Each number is 128 + 32 x the weight over its row's rms, rounded and kept within 0 to 255. Layers, rows and columns count from 0. Numbers have three digits each. The size before them is the row's rms in percent of the matrix's.

# layer 3 MLP down (transposed), 1152x224, rms 0.0257, rows 906-968, columns 112-223
109:065133079123142053107146106141088113152134145086121058103112136148108151179111163107068095123176124116132137158093157094088064102147133114114100137129094156091127111118066135152113137132083180140195124121112089089142140128167158095137130177138136143096180103113105098138128122099062172146098123119143150087163128101189141109129182136182
089:110138124136084130122102166083203176051146119124104141115165165113137138137147149151201137138126163095143151163100156131117166170124135159129168123129109116132147174136161134077140082106155134130106109110193174072148117127131131120101087116148157141149122113128119124091116109105045139137111170217065124072132139166090123181089149126121
090:064121094102139115164160132162127120153131180123143144154118150109125129131096115108144132143113134040117104106138109095071093144156115088173105118155071214106111160132116123164127125123150165117198086106103155136145128095156120127095183069158089120141141146123089151180176081157155137167145083134116135116088058095078143121136152110156
101:178117116121112159171120140130103072167105124055140165151085146104135118123115166161056103142098170128134093102007093157117109072115173045176103099157163146104143148109128103114127107075147185175124107079113204166154163101106140141108120101122143114137108084158155097124115129108170107136109181116140107142166096118120134094120150128118
114:124100115092133086144125123103105134105154151117163099072134134139138133113131096121149129135144145000097137161098105163107091139108100164123090132128054108158141120131159089100101143090113096133139115120153122127161126108190105128142152165150160108145127136110115133060143128117089089109103123159146188137142121118129142115160217137170
094:164117114134101196148125137169153126180146147087165149102092128134117145172107099105108135121096085143105110083071121096124080173115110136184092117132097163115196158164114125121111175165092100101158162113058127053091118129128137118090113165131072108097113144128126110172162118106075140134215102143160086140108166081110157128118143215126
093:153109121115146092115063016107126102127105130107198127145161090165128115105110150185136101079133145119172127121109117142078139109088187145131134099154134151077083129141107106117143135092130047135114038152090148120129134113098156133062147072130130116101094098175116093049120144125106176114117135139122134114125154111096098143150086121096
116:076135135160147082144155100114084158201120096130120112111133116062110089108173171157085139123090150136128104135132147139193089107103133118121132103107212096162174102039110108140178143086125151160110108158101114146105122103130160095179129114101111132094114151108130153102151159144155123147124173123076078136080152141132117061124192097105
082:112082096106181064128093139069117135080116104102212091124233109135101127117072166140159148097118095095152158146122142157117103110145140122127104151154141128102130127076078118100110081118111088132137096107136151150137065126168073144121102103074127101115071132125089159109197104144108133138019122140095147062049100113149131096077124099125
075:188116140105106130185089137179105133100221112145181157159129153142083093137183089177168170109171133149101152096114098142104102057121184129161154144115165079161159140137174183139147134076109107183145164144113178139147108122125081160136135199173161102151134118122163121067147105127097093162121133164133123139100143132104157135124092051129
077:144137135112137134127156146088132149162164079109107072097149162105175100119142171141156174065135204105103163133127156083134131073141106147130177127125095131156121173122172104161115134069202121137117101102098148180130103116156119126150168086080172114127090138101123122126152115114121131088117199160092127134134158122154118123150105141146
107:080159091073126142107109118173138086099128102146047146143069149079138129114071141127121101087157077146106125067059112126115130116120089191113143099108132133074103150140108082149160111126122070145150143097167145114109103130156120161148129140108127138105045084144146117101118089123104126177088161204058102054113124109140086190146124093134
075:129125105123133134096061137119095087106076115090118094132177115114146074136116147142121145062090116112093165140193066106132167106115193117162142116148116143089121131130148151151119112085182108095141213148153094126193124109093095195062168148067109113152124167062122086066158123100130115147134138057092138031157091131088153118084121068102
080:089097119132103122099119134151152156109168125105068147144166166134175073137101073072087168090190121104115142086120120127067159116111235143116176145105060077148157089054076158093116150097157110115103158160130078206142069132086138119093140116112123109081083087129135128111092107120100132103100119079190171111132140078133144126105108067147
091:136034143115097119164085065144093134100135098152097080154115118101053089042058115141193118125076125130136091136141088143098127106168137065111163144116137174061119140126134132101161074096142112118094123054112202147142124092136108108091130084136076094152116102100151060095099079117144148123063104189097126130104133113134132158154092106114
084:115119082106158070102162187105167102127096118151112119128180152149084151094102136108153070116097091081121151130113113125134106132104126161132168134099128147123109158126119115150092105137063117125167049043090119128154056083124101166073087125089091128046153127088119135087172129111148118162107148157100112138087116124168130084174100108146
136:100155155144109096083135167102139107085129149116099125164142101100162168187155133195146101138116160135071144087157117063066118123101131094050133090138146135100111108111071140093127125128148074161102089090157127099116111134127125128151153196131125101099116098110111130145113164156165130139169197131143210162108200090097151083154117116093
089:122115192073131157152081104118132166131074147169126097124120105104143139141126179093120105152102094141170137142120158104110050148167109144109100106133171167136184151135111163117072118174131114127099146104130187167156140066161151158094169131089099101113136042127157152148169159080089189101135177139065097083075107073135120141120104114083
099:159033090109149099135115086153114093135098156104150035120089132070012074101180102161194107117133143134131154139086120111145152137086108136109111114098128178119086137117140172140094074105124140115113123132174108140146149141122150072161077143129067165096078094132142132095131102122128175145141166158089134135150180041127184108116156123142
118:122135050113122058161104137133150171099062122112139116144135076110186038115139137137141084124111118078160081137111101146154025117157144085113133153161150144058146177098164150125130154121116144164153096155129135170082137099091110145128078140145123158151148131151110053154136160139155129061178128091108134146190140099154144134142181093126
112:142070125154114089122128124108134085146080116150135069156076137112170193096098155136158094156116159097112117091130077064086136085127120132096136109143153131094134104082150065191108065081129139148077114104125079136101072084101110120095161139091057094071096147115133117036189175089066131132111185170110128139108147148140136126115112079146
086:135120114100115078110089134107151112124175093111133091131086127050093121180140155133189148060102112082117098097120105113067200129117130073103077139138130141125133214126106090134118093077143100118113100120119136127136113092098090127076114122153117119162104103100123131058126103105118085054113070119137146023108166093114091092142132089094
075:184077151109088163148139141130116096172137103132144066106154155116131166143161114120151104097149168121124168111110112109174121087175095090097127097155162154089150206065110143213109201177120134182190109040090178139115149092103145149126134115092080106094089176090109131124116117068119123083118132119084070155151152102123089100125137123146
087:095096139091120128142071102148102127135086149114149049154131108234090126144111106163139113143118147092157138156104145107046120086116128098118106118169177195126101159089094158138160068167132107160107094107101134134144097106115098121112186190098062098152129111175108119119170097104143218133103111123091092104136061159118131147170142159125
111:070144211156113072123124162091194149193073105119133104150138118144131146144170101160135052117129126141108117153142131069152091160102099118102116089096150129126163123115098100152157140142114179167128099062148156160143128106150194109124143071125126088064134162077148094075160111090173169142123132159089109132141156075163109080112132087101
104:077139142072130054106124169100154124114112054104126075160119169116102161115113138111177155068122076112121168129103154097130159115097105083115103093126116080072101158140117056104115073124109076173091089052121111115137091165161096137095149120112085161074153125099136136108143160127127126064091140166100138070127133126077102099121111073080
092:095156099102116142155111125165086131151148127104125097096103220153139139122142147041119126093186135157040143138127153172160102107100140188114114075153103139040109145132114167121172148102101112100151151130159090128105109163156133106144134145144121098107172079147181094109154144122094161137116114167076144108184159088108145166139094121113
135:150112093089098119091132191091177159108089150115106130161102126129091156131125126103166109090074199130150114099113091180189095145151118079127159141119152139057111168108074149122086183158136097109126142160126127169155105157101104158117105130080124109117104210106205112112112103136166094088167041121121087144089124160124100150152136106110
085:097105151085154096162130153143094128185125088158082118172164138165126133143170136122145094065113097117179180155167112078159098094124140128120129081091099120082165103126162167168135122069155130175071078084127146175146100100113151115152089096139129149129170144111147136132139162129175145107100125163078111140166097142136078155136141114201
113:134164080091082099153102106179119089142155108165134079150140139068129148093075156119115128117087097144100112114127154071113110140118134159101142130063200139150119103168164141135137157084104122124121132016173167115130145153060100161126121128119135061142137115166155091099120124204111098077096078163141144086127175128090143093131113149133
097:121131118150145059138090108136158062107114110098132062118136143101075111131134125102183145076180130094125144106106112129115152127120137190112101140210063126121094154131107070119135122087149083141119131058104098118169106106104077115122110157120117099116120088105062098105178100091077110121083100154063143077156113153122109059203076099126
105:108136066113145058083098125138110166126098124126151084138210110143094119103092157138155098098123121107122129145121143184116119169120139166099127163132129155120089105111129069102136095143122078079113101051085173110145096059099064155137115103102134083136130076091082167164139103102081167087047129178107149057080146121129114049143099100149
115:102112161135098153098100148133149126142170138101136114149108141046141060129182191095140068110127137082119144166113129099139136153125135153105139097112103141121112137143093103115125099166082145118104145107142165138166134105146127079187108126086123106120169179137078132069114176102145152143126171187120115115189161083062127156143133097126
102:159133095076089117087151129128143145095113145109179135169152157123129147162082146135152079072122149112176149083142140172068110155098102134083165131127090161060177115105110088138144078110158102184048109132121161123146038079166140144102152106089153129074072105144127090122144163087094196130112202105087127104112162111068085146158130099150
077:047102126128082081135088141186136088171150077068077099140131122088085165098136176115129145067103118125062155166120166172143136089150111085100129105107171152080139131103121122093166091116127122087136129049120148146112107158151145124093101128126188108105095152081101092103129126145100133179067146187106171051161143156140142143123055079175
105:165157101129163172186141178136098119152123118116075079122118154052139143103152104167131080067119109110116099103121145115102126158111118145161093091171083162147133140148148143161110101113173143146099065039117126115170105152202042148108148129110089131114162063107074132100172126118143103074117128139138143108088163144094095093136121189154
106:057088055112128086069122119061165123110112100068175111150072171087102125087115120117202076157093082107100088138095070055100097116121134124120128102128115101121132133144120042145086092093096093177175092110098126147159170156096173118144132145093164105103118128128124105075146130120123194110131131137111091108124155197174129130122107180071
082:089083185100135074149152100133101156079161127113129113110127078097180146186121123101157143081111135109177100127096157094093105078116105129120118120140191104123162132098170156129105174168160196129071109155113142173126130085160172113079119141149165120129152193162097123111170097177169139125100129139090091148106187153160084138091090122158
100:109055136107102132169170133103127097096144122147134134094139170154142075115117073104182154151144142079124141168105138130150156085146199152132127125090110133087119125109108135126201074081111097082113110103137090121145106114132154097159156150061139131107091083154161139086161193110118093192135156171125093104110092162117125099179086081090
109:143108124135119064136105151109151149127064138137144133069151101163126112138146124088123116127105131093106073094141149097162108150094123124107125050134099128103115148157116077074131087117116129155147125127148081079134108115124117114148074095125100091066133091132126167110110139111089120072084172117113114078111104155115117180075156168140
095:100077146137135040116118153141072131106114147110115137149148141126136117139167084123164117137097078119144109071144145096093133111107175109174134127084109178076174098083117131127111156116143083160082099080159171168123144099120077120197138098166072104137143148139110071138112092181177056166108086140124147107084182082155127123159093141151
089:169142021087115144165099133114111100150132132140101118146158125089127138128069133115183132131140094077100106167107064060112133119179140120149133133123154151147126141128092120149101098075157089122154071114086161134145101157144144128101133089114150086156115127103063116080165098166086119123123107172158159176153107111127102115088202179147
124:157129055094156085143084164131154067114120096101119102171128191142109090114138153065124118086115184094194161091125127108102078129133182164116174115095164117132216134122120146138175145070181102079102140101146105132131088110135141096110164153120114132108090110094087103082107135083092156191151126133143127100147174123113123121144100150159
133:107108105133121118083139152144176131188110095094123082114094134176171142104155122116133148083109127115128138127151092096136164127098117189177082080082123182087098118098107129036145176107136155076089136099108103104173117165107102119149102193130119152092119097103121078131106122150108170174147102196136118077137094126129178183183130115159
099:162092102098174117067115158131150102189065136164160075168149159102141076108153149137146093129136210124111142119107104145095130144086138098145190116167115156147100160073112114194113092093082156115155145159123098090141062074096088111133196171045120129129099111108130138094203107120130151133116153174088088189131151167137118129123058133153
115:072143069124113140144174085155139201122131126153136065086160167116116192112078072090171107091153142150081156137086088145160160084135148115061125119130164141162112057113155094080115055135130130113136094101169140149096110142032150126126134135122125097075136181134096144126110126148124116123154131199147176183123113109102094137170126073088
136:121136092157112092176102078055153068117138138166155121134114073126158144091133155153195121130122130138049131117115120052118120102090114096102120096132136149105134119131151057166086157046167111154134125167111090137158095094104098123131165080114119143091086054118110156160146127120117034164115132193131096118174090140074097178140101093150
114:125095118132111135090171148164131159136126131082026079113099142094158136110130126078161138052125112090080062110146147120101084141079048088127091115096106113061087088116132102100125132139128119127104112091127145127139107142109109075106115142119185135137120163107149077113097066181126129102096047163078118069129156112141117162163092111098
093:177109114149165078117099101138112098084054065110088112104125088123169088100119119132184125117128127108151158164145128015166176054094132106156177097112148142127074107068131130145154092118091100165111052168102121130130051138147118084068171084095100119134129130148153123108177144130151089143142089120120196154164116140061084110089106110135
074:111066115096163020103126112098125148156136114158164088123141125111076171132115155101117141124136105124158180137142131097046135118082068133127143145081146162065150083095155076169125086116109088171130094061079147168140087070109146145154169155080089149063103113156161128086164110079136162150083136203087114131152114146150117107080134103157
125:108105064104161053128037101127149126108098143118103062136080138128079134124127138096169079083148124092036122080086144119109155113154128083134189082065082163125159120131094120135102077174125141093106104143059098114135122127171067116132097149103073124143116077158104143100113120084090119112173071125111142079188115091146119075151147105133
123:127131148136120086144182057105166149135096129134158134161125137110100115138165087112118138152188149122109118085045142148139125201115169149127128073168156147115129094084109174114088138162112114124130149126082180155125106123172107135128112130111092126073091062129093095131123113086109164123122076130140161129171173120161111178128138098121
125:116110125153068097170154127057093112061092183209137131092158144154089075090146116141160131169158064144174146151121123114081134097165179096125122104139142151181146136125181140137188101190150161070131125111128180087097221096182073156125131115114095147144138079114114092138143191160123176140098166154138171109159145170100092166082153097131
073:142092074100123086143062109108105087160110127130125067127136169066090147151098084160156101114117108126165126169133144123122071156118039165141123116103123095089141141117157071126167116034038103166162115110132160111115097143148107177103150132090156073111114089141186131106120097161097100128144114150096093138128162120154141090149153134191
088:154126163177072054125090134097122096125144101140162143098131086133085190076093086111167156087122155106177119103040125131143164147177155120194104093122145165127134103158144118146163126142084139139151156114114076052138072110114150119088113147098129138125125129090146128081150135133079174144125153110117107149124102135124105077070123127109
086:138077104093109118141165129082156143093098149156124069091090166069095105150155134121156115116071120100078117100045125153094104169133158192135117140080132144142000161127157127110100071079132187146134069089155113087123113089196120092120140106112073127104135119126175136157122088112143145148119148060062159136152109081143137112114181128133
091:109107084117086074150117142100125085161117160134131099092110159087115192122134119145178066107138190146130121122144164106133134149129080146107180132133157109083118168153122157126147133128077128131147068088175132098127068082102096169116148085038123113077088098160133115104164121078151166146126104135087099157117161110128119077129095082117
108:126158126142151083106151092123112157145143113108116190077095130101163112082139142173088139162064136163123054162124172112152097134125118107241077116099129121133189134117102122138098191212134132150139161110134088079135139122121164127117118118163120071158114112106079162143130150142169120117141136118116125208126106130164131064133145137121
094:085126162160052092101121121069119176069164095153111125119118159165165150151146158115176177090093133121102144121063141133161155140125144133107135143077119163085078120117116081086088151056070133137119103140130161129157121082150171150131136200105156131107156117121139091130148122183098097122081138163102179078088143196147112148133171113158
103:157097154105133115128167177046113099116054177104192123125125083119129103089197126135210134027138153113168141127134080082107092053076176141117182152104185112074171106159152111126144121110078120120072146110109134110152084144132121132085068069152114040132128075102154151120113138093155168166163092151066135094106071154152088125097114096133
063:125071022136040139119098120084111132111160119168086115129154131113064090139096149171144113146120158111152095070119120104075132072066145138162150134133148129115155149062163111136114106099066165132101095133079127119150173174116107136089144116101137127160120141124106100102115116105109141154121097125118118118083133135113123099147083119070
073:162068087111127030123147149127150153105106112110158101137113163136103133095141124092148147149117132074146133117078063110114103141143106161172133094139081131144105183142116109137108113067070063136126094104119125127117152072147180160125154118130104178102116091086141128146119136088121183150106112153079090093112193121122093082147163132126
080:104114150088155091123132047067127113116100102151094114152089120061149137124131137126124080133034108125170078120117064124140103137057109092084177131176109172138094110118136107162124067108100161172113048142121142176099144117177142150143067156120177132109138184156139081143161134085118134109158144135077129098156165141163114128159140122131
# layer 3 MLP up, 1152x224, rms 0.0671, rows 907-968, columns 112-223
103:108146168171116073110143132092165159107124094106117136092201110167142113093097152117149153127140113126133186181126134144124164180166078127174139080139141118077109111138130177097135049137135159125134107108137199109150098220096101148138084073101143101127063104112132095055106139138127083109095100188096126133159109112123133201105139164160
091:146106176116170158098087103087147111107088147169109115096078125110107112180119059109162181133159117113128136139086114127108112068163127084123145138116085129147089173169155070101157114071078109116138091102107123100095147158139139118073119153177136155085102169110147122153124125126038139120070137106122109162029136103066105115093077132103
091:121169189100134130108137109070111125096115138132135149082119134154117127111129142128117126116116098204146106140210109122151123170153098153230175115187086126147051153164169151171113115091101092108140102155070149066116185127130114077119076142148110139148141084111128162149117142079124159089124118144140145097111128060120157190090149111191
132:131117150114150072130046113118114142161192133134147132146140115156131110132158111134162150142134133071134132107062132122098085126156106120149138090183111094128170093069117200143129080103163134123125120154113094146117085074119094152127156088144110097144163109162150104125081157124153140141091116141107142143166121158127155125089187123090
090:082088134073134047124116102139111061174110116161103081113170129154098139091127170133142165093122139106156208144138168113142124118116163105107080093123149148069044101147176127221191127118150076131094071047125148210142124116044074121134132080102081203112132130078170088088109089064139150114087127155150144154088141083087113098094083122113
080:136125156159116152149112148122133131098221158121187176098100159166080167085124109160115147066144121175147101120137108127118128181131125106154147092161109098149157128148145141082138125141128129112172104115089090156132098156138155091172074072140133037110104118158091163119105109096137188102117212160122111087101125113159155127149118161131
131:160106090131081140098128117132124169196157126153136146088131093100076150142119152229069139125115113178155102135135137168154111188153100147117154103144106105184120078064144130123128181080138125185116126105079108170100081127149127095142118132119129164142096135100173119148186131192162128130124102148117124112075150111098174128146184106106
089:146178089166070208118109099118147109138093164132158124121092081165113165102151137133128100126139127107118112116107107128205162067148087151102151148067133128086151127152123090079131156167095073085138142117127104081077152144170119168155111126068119115133156115131110131160141144199141144090159159101107088114097122156123195113167120129121
092:038201117165135172100137138113180121128066122103151158108099085132167129055144181109146096097191091124123140131092106120161124200118126179090154143175095142114122156147106104155102078139115170145124193105110098145122112111158229104124160158115143111135167135143098169153098144181144128139194151179142066118136115165156098099142126172109
086:125199124127168108145121131114094120140147232116159115111108141162109193138157101084089207078116159143166186124157107203145153187127078163174161083155134093143141126156160148064183117145148170150142093201131149104161153161139109135086138177057109179125141117176090133119115168041165114145117106089093126141119133131078170137111169129175
092:103107156070117122139132150098098122112145144147035126107112120089125073074097160143181137091112101112167114070082145097099180120165128145122151108148141130086185170169124132106110156152165088170154123130125077208140139159113136105115157113156163168126124121160134117142120106063119089163184151128093141104072150164141147147134125148099
072:111106171119113099177117168091128139161127150154165121122094132115029162073197086116096095062107105148144131132065133154155163152130113113129127170117106144125139122134099081110166050127149116118140109097140126162093149185133175115189117136143195083119176111151109069127159166123124142129093087158135130138118097173177158128156131186105
087:115158130165094097148144081100146108087103146109145101169042120133102211153137118149142105148109156078142183130119104152169129154124150193128163126108117152159149135165122059173104125116127170094145157039165103069099133125085153126164152127124178132128170108115148156131124133149177161155110143199103155074103134117100053145159131098097
087:199104084169098120156117135145121143102145169114118166126044151146117160139120130144109095129155104123066117151157088167141119130131073171166124108114133151184134139119167151146087138101074086050151174129137114075146122083153103144057099185157135172112114161108125175159111109131076136174180124103125122057092137089150139105139152127095
097:079178053122162156115195156099164135144161172153113198100132176178138144151136127115200149129125163134073136139102125123078125103127157114163113173123107112149142120162137179123099159124094157110183097086047126146139113122136096121056097136177106140115152156045149142164192108147143153096138100135185101070115158106150148077110084075212
147:166145157138086143158167121158102152124199080142151133172169100132119246119151111175083161130160106094111160173120111146104174156100126157076062095157139169112119154085146141087100171122144117164147076072103086096158180132145135080143107120152175141113185139128109108117121175161144143196113088199108179112100127101092101098162086174114
109:077077116115114114121057125110117116155094108142147117136204160154087159084096095142101140118091153057113164031135104116128075107155154104151167128123155146170168163144132155083156089180131130122139082134147097171095119140141112135119156063087126165106113146141214129160116138154128176122162139078091144116167080099144149090062071141197
116:145097060127127163168094164145072143143148206082110136068111129139107154158158119155123120170163132157165126127170123147124110177101110137126063121045122118073186103091173169097110170113124121118161110099184138117122035154126141109120056124074145166116109117172102118147151143106137191153130134086105082112165199138086129106131137119108
107:170153086110106128124137112095120102134042099151110124120107062123141107165120155122054095181122115110139103149119120117136083083153131150164051105162131132118109125051188172097080210092132050145152077157101183084082110131151069155142118107120122122144146205120129076135117146150148158026123114126071141177130113075095144160151167122090
103:145096158113129137173117156159102150101134108190143141130083156099149125141130134174108172162084083081121083095094131078081138075090055071115140134126138112129089107051131070200098110119090100110059153142159092176091054072101139129133142144161104086104152124170067134094164139133133105074137174141153169158093119124156159171137081145134
082:110137142106127106169166173092153108115084141167144070184108124170135130128147124146107144101130113205133146111060119107128123192202161127092140146131177087152174121139097094132131081099204144153125052076093094163113112118173164128167103142106142131089148133140095122105121173166139138087092165184110089126199060195173102115147092127138
095:088161117102176081161136100111131117195107178121093102119086099166102171132150151096132114113136104126184181112038185140152130110160177074108094130229147156129098151080148101137148115155128166124092128090122110135125090101097144117098139122137099195093139144124104139093127112133159134106107154051135158094204090160097142143110125128104
098:187104176141159151145111111127121180143182134124170144128150138172104153124141099178069147146075125089147133113105147149146120123148110076070095176120128123182166193157129164139147133148136173187201111169079094111123106108049100139138163153122106146163145129119194159174182106176092154114101095142092090128107105059111133086087080098099
090:122140120090156136127186122102103126115109101086120190139104134132180078131124138163155098121112106141072120136139108101094109153151124143179096145113085051166098157159131115131118181135163081145100234129118134091113187113139083120127132058150114125111168135105158121156131152098129171154080142148154141125112193124097122092101132096116
090:139159119095117153116180248104157142107154125137105152204122166154090071122125114118126121086083159185104066136149099077064158129157097124108087128121138124116172161093062115081090176127089071156212122135055129132137159144186112146147077130176135099121137129100093121072145064182083099133110153181116075112158144091134176105148142125145
082:171137163137125109122120118107152134133090091059102144151171192120155084185129127143090075143093134138192114119099003128106092154113139147154166105154105083149184170120113149121118132128086100118103131083143090145097138088128184085103118017172177136111104099131159124150157123171141129081136105155078123130076176097101137187086116134125
127:127110101091088104067140139059143158131120093128096119127113166127126179127090123149169117103126140144156144118135086124152117112131182088177133123120125160067126165129110175097066180143178093109156125153112113138096122149135077179150096160116101137180123200122232117148151139138173157125165081146135116087091125138116103116113156132071
108:120171080146108199104153110133135181181192146069132183064088121126145152146133174078068109121147094136105081077096135163128106075156081166142118167113146138190083124111124140069118173156094117139117197186120166085112181158148145121119154141184087119123100192160073076138146115158103144162181121109158118158112153101160111047134136197125
105:134109099121094118154114065140174090125109079091167159117108111112079131166105129161139109110118155140224129148153107170150098115129107126129157125147113153176112091158082093162157146133110138116167088147133176116109164150129120143122098086179061136120121083142167080130076150157126103169097135118142068173158153029064181106153146132139
090:164115158146130149154036119118159131148052127159080173207091101131084152122139128152158112129167135144170124107144148143156203115147148179149132088148145107144181151159089154082151103106168072132142137112126108136156135170121129199130120086204140095148147111178100130117123133150101101081092108189093115131111104154118125072092174114142
102:117108036172105129126070129161150138198096190114140170156186068144158208116132203126124152167123119129133118081128122142182171156198124145063134138128120170174153111151140130126108121159118143089206201119119176147082083162074110156152102082100093102127156169097120172154143115134118207150103112101148169119119104132182165060117092112169
119:100117145136048205158091117112100052125134155133136151102111142086132133149150161155106118198117102065197081170154091108134128207124088174131183140111145128142085151156127166111122121122101150140056143181073150105145099103108115115199085103067115129162139193128149164126124131113151119131095095205104144208100108051061077111102140162104
110:178112111125125191104134148167159161121171129152180190165094140093152121093095166194156085135088124165114100161182121111108117121139113146119152085144120056083126116141095153138132161116205091167103123144072199123103138145167070103076135122142153068123077093141074147114077164131129107109231142123098169150092134083143137092181110206112
071:130135155144156114135121077120128137121130136135119149108117121095114096142116112191148117122166109112176118127160106149126114175099123148221129107196104130127142148134136155053100187144078079139129164153119142091086140092196076136075113072139137195191108137127129192132157091077099052159155103162146140114113108086117191105119185087139
090:196094059143144128175106139107127149180123155087069156086111151085110126118115136117108108110121150112198128079100103149082141072190176107127117106098114126166196158136150180156186173165159120137173108104104121097153105145161110177118131187173116116124128080118108086141117121138157067096110130119115069130128137127126152026046085131135
118:137144152121144149162123136129064121130125125210150156153212133188124145175135108104104175125176067139159186188131097106104099149123104162153133109181148107101092120173076141094114129133156110127147140143128150136168063095140085114140064111102086138141139147116144148157172172108111146139063113129144148200159148137110108114141147147144
097:099163109104161119134153106114143075087117106142188179138095136141111126097142154106155150080092127116120171141080140170182093153118074189147129081134049178137091136164148110109120080147066102154149157173080146075101144147136109136143161126109085131111133113135141132163088153112092179136160151176158126150116118073106109148123132094106
104:129110085161140163176177126155085112056181119108126165101112141169113161133118134158123106131086148122215146130149149158127098107093140128141117136136123163153118153110068117142201171125156099144140139148126163114135188121111116137152167105082097143134142112147067172159123142098153120175117122188078112126128082134134093118148201094112
127:096167158180117120183053176149132110124078162136154142123159095148158055164125133105069076135069169093147106115066180103154102122158110092141177119128133084143150135123089133082115142102131140096123101123192138099105105122132103163127115108074139123082104135124073172160073174171137152048148176119117127154152130163102130147090124195114
102:185138146134173156120142140107138170126182134131075170078072080159126117142124162072121147131082086165068122120119162106129146110103109191142233094169083202123148142151111120103102191153095094101145227130165115054099142127162131132143104117145045133147137131134128186144144164164111155126142118124142089154175120120140132084136140138113
097:109171062163141126152153122070086104174094106105107097148127138154106168159131137123098129147183093133175219204143066201158149112167128082094146116214118199150097107146120083127159087127105105101145079093116098147097133180107107131111137132060108167130187140130122121103125144108120168121056159148127130087143131140123061085184160144148
102:113098108148122139084076147162144101082151049098154179157072140113150104188108106155137103128111169150176104100153157094141129142104146127159163134151144092147194107118130127081149141130149062052130146117100133116071144205105137114089146130118106111163079131159164149137169171136087123104131089108121176121123173072114124135110155138113
146:117119143113172157127167077107155138181127107141160125113138173191180064087114095117148155066110148146106154147119118118142059124146137150114117130142063080143100127124078148106190152140133156123104122103116141114090153087109103101132140098102135117131139104100103194088107126160100133200166122122176160195161086100142199162131116139152
117:159103126114163175104100155116092092153137174171151165104111169104114147068151117140123149099117174119168153151108174143103136167117120153179096093135084096191105116077089068134123089138086145138156148157162094053121088085139127088099194128093147163156120071120117125182162115139155094071103142133110092207094103110135176144138103069170
094:134081088139185171117181161138118125135146080102119166125117195073067167144096078157198087123155096116142122096186086116109147174062115145134128133083098114178106166163112128124132112181099127136146117120139152135109137089098164107123113127203183116202124106174125155135090091126093123132116124149187120115102085129084120177066182155131
111:135125113121137126132129190097170106118126160163154189158095130129068165118197124100112174160204154108114192132118100084146087138113069150100141122071122116112119100102146105137146138096190104121147114129145123165136080088160134126127132167139163057123170145125140143173142117120110126129170129101170150098147089172086153173114100150106
107:129155137149116057094196101133066131153157098103103103064128180121121168122115191106170176114170138086114120170086109118147145140118128130108080126151092119141106084187151111126166165104153097115062141059124161143122123105133128062174096167141169191115146162111152135092136112144114127185151093113129154145114181137119107066114085135105
091:167177138141129152168104168106148068072144184113183136141089109136134138130144100121124096092103200166137159157115097186162148139131123158126130150082084195190106129106076117120148063110059153117153133120148082098080144118163143119152048145131148144106204129110102091097124102164090147136097119117136155087142136196154130199174163175141
076:106131123084193139218155117196161127134131152155148114105094125133136120106102118086075118140136088073120117154112172115084141133068107154045160125111091173065199079109121113107146104148159146147117127121085153123135131143149154108138146134108141122103106117151145122094130147171151213130166131157147115189149120149164124144158122129099
119:124099143109103065197111162115117140158144101116127084166145117177098179135142113143129136062125094122200159142152157155121143157114143111116099141093077148052101102096092139182102101117175163086119097081078171210134113136110136161148110125136116085121110091149159102121167166073086084116093123113081106190150133057063143143138132119156
126:152077067166111141159152136114126140113115139068143162175122163167103174168114084143140134178094110145095142136080210112113139139085172125114154098123142144125115114131165120111102139149131101103161125146102210087115111081151087128138082120083115129123136153150136097162163145143213103078101121102090142134184095119090095173100145065157
116:107094153109081133095128220173180124084138151139108112120162124056132099110126141117160129135161151121099095167118171117142125113139068118204109155113108125149146122106146108117132128111160168152103136070123149164122129129200125128117115154148126163176162046174175125150158118123149130106191109148147102181101150126158105179109105159095
094:131034094163095132150141110130097100160151105190090116142147162149128104125118139139159108115088097096154125118187182118108169110177126077110155117150096129104123111184144132108120139166121101150175140163143079162124129183111108159180156089167059097151159123137113128106143091141090153210167141150137109114208177069090115076147127121149
090:137117108069155107117139145158112116138137154114112174119178111120159133095090150172152123151078172099065105121098131157112108162106131148158137149139111143170121129155070153111109183121148118146149150087062067180111128160110061112111190083144091142176140092131112182137109068101127125166149076141121091127128141101112098114086178125086
096:118141112111131169077095129183160154135149144092113124080126106095108106147114116098097163118098088146179114139181135149177101070118116117083058133109130120089131121102121194130162158147147147091159085118084152078148147127077083147101157161106082090092074130130137103150098129086135180163097119075101140188132142093077091098147126146112
102:100120160123110153135115174121170168089105136093124111144130135134128132146118100142106101085123233189075121165111127100158136144159112183219139156088083102155107120163137117130129085135098098113152090158171159120100167174130083123160094114035149086139158175088160184105181135127124162088132181062131123137144106137116173121174089124146
074:089128104098110126149087086112160153138096116139170089154108131146169122135135107101190165106121149147186162113140148156166129041148161095102119107133136175124087089088173110090168122130048130129128069143169187155142125180126145135111186117125124118084125175162193167187080183118148153100100116105061144099095141171150096111123145092121
081:150145145193173079043158145155130146084151096169150171137104151135159041193085175138162141124168114105135138106153116078183113141122107152116134117120079086132067151146138126112096152141093093107127130206000111121166161154144138124129150140159126140180115087111136128093143114163117162135087121186156144144134093137110123123086194161096
116:084139134080158146195152166081153124109084109135157102186161111158152144122175123160120099030137155127169150160147106121086104122098157091138165163118158151102082129207134099160135090161126123071155145113110168158106120102087099138088089073060127108120144163092175129154155134219132156123141106123156128102122093125168125183107098103178
076:093123134132166113123174109131148116145028158135144099178133127154130131106114127107159104082171131140132175133187077157159076155140136160125123166155115137136053132144093146149144085114118109111145076084126162133156158104137143128103156129094120158143135111156190143113176153119091106093105163083128123106043103163131089166158124100139
077:125107147090096120115171189112141171111103154137066143120097094094138157130158186134076130098154100109089140184178120122103159171142090135136143160125147106092070153088158128108093127114167107106085082086114207161086066129136183153131110176110190187139136134122086109076183129146175112090176117146169147148117141136126099142120152194118
092:163101077112140149091113168232078159132121111114105124131165160126108153162161135076096175105155156112118119105181130114079122118104125114171149027103174114091114172108156157156134124090147127170135160122063153124156131093140100164123163165118083107139075138137170083122154167134098137156087199094129129137115139122100166105095121074149